Weights of a small GPT-style language model, trained from scratch on English Wikipedia.
Size: 13 layers, 16 heads of 32, vocabulary 12078, 47.7M parameters.
Architecture: LayerNorm before each block, learned positions, no biases in attention or MLP.
Training: a variant of SOAP for these matrices, 849M tokens, 4535 steps.
Each number is 500 + 25 x the weight over its row's rms, rounded and kept within 0 to 999. Layers, rows and columns count from 0. Numbers have three digits each. The size before them is the row's rms in percent of the matrix's.

# down: layer 3 MLP down (transposed), 2048x512, rms 0.0685, rows 1559-1595, columns 384-415
# up: layer 3 MLP up, 2048x512, rms 0.0897, rows 1560-1595, columns 384-415
down1559 105:503475491493493459478506519519526481521499490523516461549516479494499490511537527493458493495504
up1560 101:494492501519488531439510515486496511516476510507504489516485556523510536497532488464483485521509
down1560 094:503501446529460504502515481505507500497472502496502505460502484467505477494521500480504474536514
up1561 115:507448462496494483572456495495495485502538512540526528469524524484513515502459505493519498479497
down1561 103:537524473454522499527483517517494497504470522481497501489481472521521503518465535511481482549512
up1562 108:490513479550508478498519497500503516468486520505519492520529501490509521539484474487485484503497
down1562 102:491511523498502449476436500511504436465488489508523499495531460494524539503448488501512523528534
up1563 112:531499489531499493521480519506486458519473515492514461491465517463483496488509499458462499554572
down1563 130:516500488507525483468445483518510472449524466487497464520455525515477502520537491497499480487481
up1564 099:501525558491519517519483498491484559501519538537499522450491519462556519480509474545493487511525
down1564 100:484469501472503490503514510487488555525512516527475498510527510527468511470520478556478474544481
up1565 100:485491532519493515506450494522503501511490493549506456532513513472473497545508510483493467508544
down1565 100:428446509482506500551533486511506516512482475468455497500540528510517473557493503516476500475529
up1566 088:538507536492451467540462474476505498525484469536533493471509490526506517517468473492510493520481
down1566 092:486483495512505468487512469505517524479483524485467477483514476536480477491490501486517491522542
up1567 102:499565482550493513501490512493517506494554483529497553471504453520539509457498506552537471474476
down1567 098:499526505515520530497517474450504482488516502514521518507480475489524543491510479518509434495498
up1568 108:522527476511484519477530544529503498507540494478496513478511443543500535497547503511490507523500
down1568 109:498513497515473550505514490495517526518479483524489503532541485492472502488520502498523500457589
up1569 094:491495496534490515530511525476496512483518518485494553482514531486469482505511502511510476439498
down1569 087:501482489527495464542546437517529514536494524483545480498476477470500523514503492494507479478513
up1570 098:492518469492509523551495485505483510454489532519534524506498537516459540472514511530503520521562
down1570 100:563502463507475493485537489507495484457524565466461508481534513475425507528478490473474510480447
up1571 107:438471505543454519508491543504519537484539500530463506501532519523517483449478488487494525430455
down1571 101:482463481488513490484521523537501459496532518506485478470506472470494506464448493475458544474505
up1572 099:503531505499514470523495515469506570491554528485521481471467505517497477496503487533553488489492
down1572 086:486508494496458508503499495424504468465496480491483515469544482504478461463496502506483438508543
up1573 101:450464522520472476523461491509478502434517543488449524520480563516513493527534513491455517521513
down1573 086:505477476503523531580480491529465500493477501484465509456489492490490480517498540473550493533459
up1574 091:527488496542440522535511517502511494522499523512433490529497526509483497498506563492491538491463
down1574 090:514513519459454503499500515486517545490546487492465485504476449510506518496490508498482490466503
up1575 111:520505443499528499492505480487503461469506504541502502479511483515555495514502524554524482478526
down1575 100:535520512495504486484487498508492526514501505513521494523533493535480513507501478470502518491515
up1576 106:500482551506487535487521516527497510518516537452489483502489522474510507513494446484514519487516
down1576 097:515495535459592502527498510471457513484527485501540482499543477468529468483491481510535496527425
up1577 090:522506521524550502486476494473518462489507486506496530505492516499518477478519471516485493511560
down1577 102:482471526471466524508470504443482524472476524486506469476469489455501499500530501477503470519506
up1578 105:490506500497436518518485524498526494506546503558533525531499518519460479490472479499497507488509
down1578 096:522525489506549499500482541521510502489552510493512529488469531459497527507453471517486469477462
up1579 106:467542515530482547476487480507498519553490499487487524500509471500503530452542471494473481509495
down1579 107:468462470515506551510514483494476542498496466505481482499497551518516541516500484485491494510501
up1580 091:488492460499552451529488556505478508484525525508502461476529490497482507485520502494521454493512
down1580 107:508479493489481502473474512508472531533552464501469507482492504531504495512515471486495504499475
up1581 089:510502488474523520538535542488519500523519506477488517473511509489511518476478499493496551525465
down1581 108:511509502504495471492505556456518500506500490464513518509504511542505475544482528533523509519511
up1582 102:491485503485510504493488481456500484529564536485466502542464466494511505481488496496475537473499
down1582 088:504502535480463513501496500528494504481496497514521469506517505478451440507424470502511513544498
up1583 094:485541493531503497557508533528478528504490486519491541513525539511471488495492501522500480476468
down1583 104:488451494507483493505485508477488532504493494532516472521494529504507516488467508482531559514502
up1584 104:461501467482477529534507496448513452499456500496512485490551508479490480486492477465508533505465
down1584 100:489480522486479501515528445489502470490515488450474487512529482465494464502506495539463518553479
up1585 102:513508518546520502495531489487506547501511485487493483483504557498597478521495525496519533498472
down1585 101:520489506480519428519512551465471464488517524478502499502517473522493470483529467533475497493511
up1586 094:475529471482498495497546500509519524471497508471531495497483502516521491491482555521525465536491
down1586 093:488496501501420499497509501527498521465506450449505461514519480483496490483435473459499513485469
up1587 107:512466520498494505500477499521510532539515453470532497524511577490490465458458468511469492522495
down1587 103:450469490468488525471523503517518500521411499507514489462502509526514462537540516505519488498516
up1588 124:500469451502476495539491547516508531464461493481502496524470557509512524532508525523506496458499
down1588 120:511489476502522548459511549566514556534515495485496472462483581503489486471475517470493480481494
up1589 101:519501519555519489484523525512508511489483516533502509480491525532501489474493526484511489501534
down1589 090:495499501500457533460523487519476470503491488483479489516525516448500467495467508457465528443487
up1590 108:509500515493476505492532535478497514557488471482550438475514525474503486469489497527526481520502
down1590 107:517507505445456515490508491491532531472505540481487462499471498495523491533488459493509542527507
up1591 106:497549489539498476503564512518492494524480490482508521482543534488507497495447473522496508482518
down1591 108:508499473467524474507493490500447519518503525498486473515461512500536473461519491507513500506478
up1592 083:482524528498544496514529461507542519469518475473511486533464485547498547491500510523527446494474
down1592 095:480449476497447458483548491480464514475492496535483525536501480523505501543523503490517507511541
up1593 096:465533485518502535503527507464517498490496489458503525506509498485489472488501490508512469522548
down1593 098:521507454471486536483501491498540489483517523465493502510505511467473529516506490458539531541499
up1594 103:504566442527570526485495504501462456499489541485464525491480484581545479479496525515494480451507
down1594 105:458516511491464510503498514496482472499495445476508471458473535519512462530545503494478518498531
up1595 114:516484489510504526491502536466500481513507486501461496491539510504539481509524558521491536516504
down1595 123:536525499490524526503528522449523481494522510523510472497493495479514481485510484529468511494461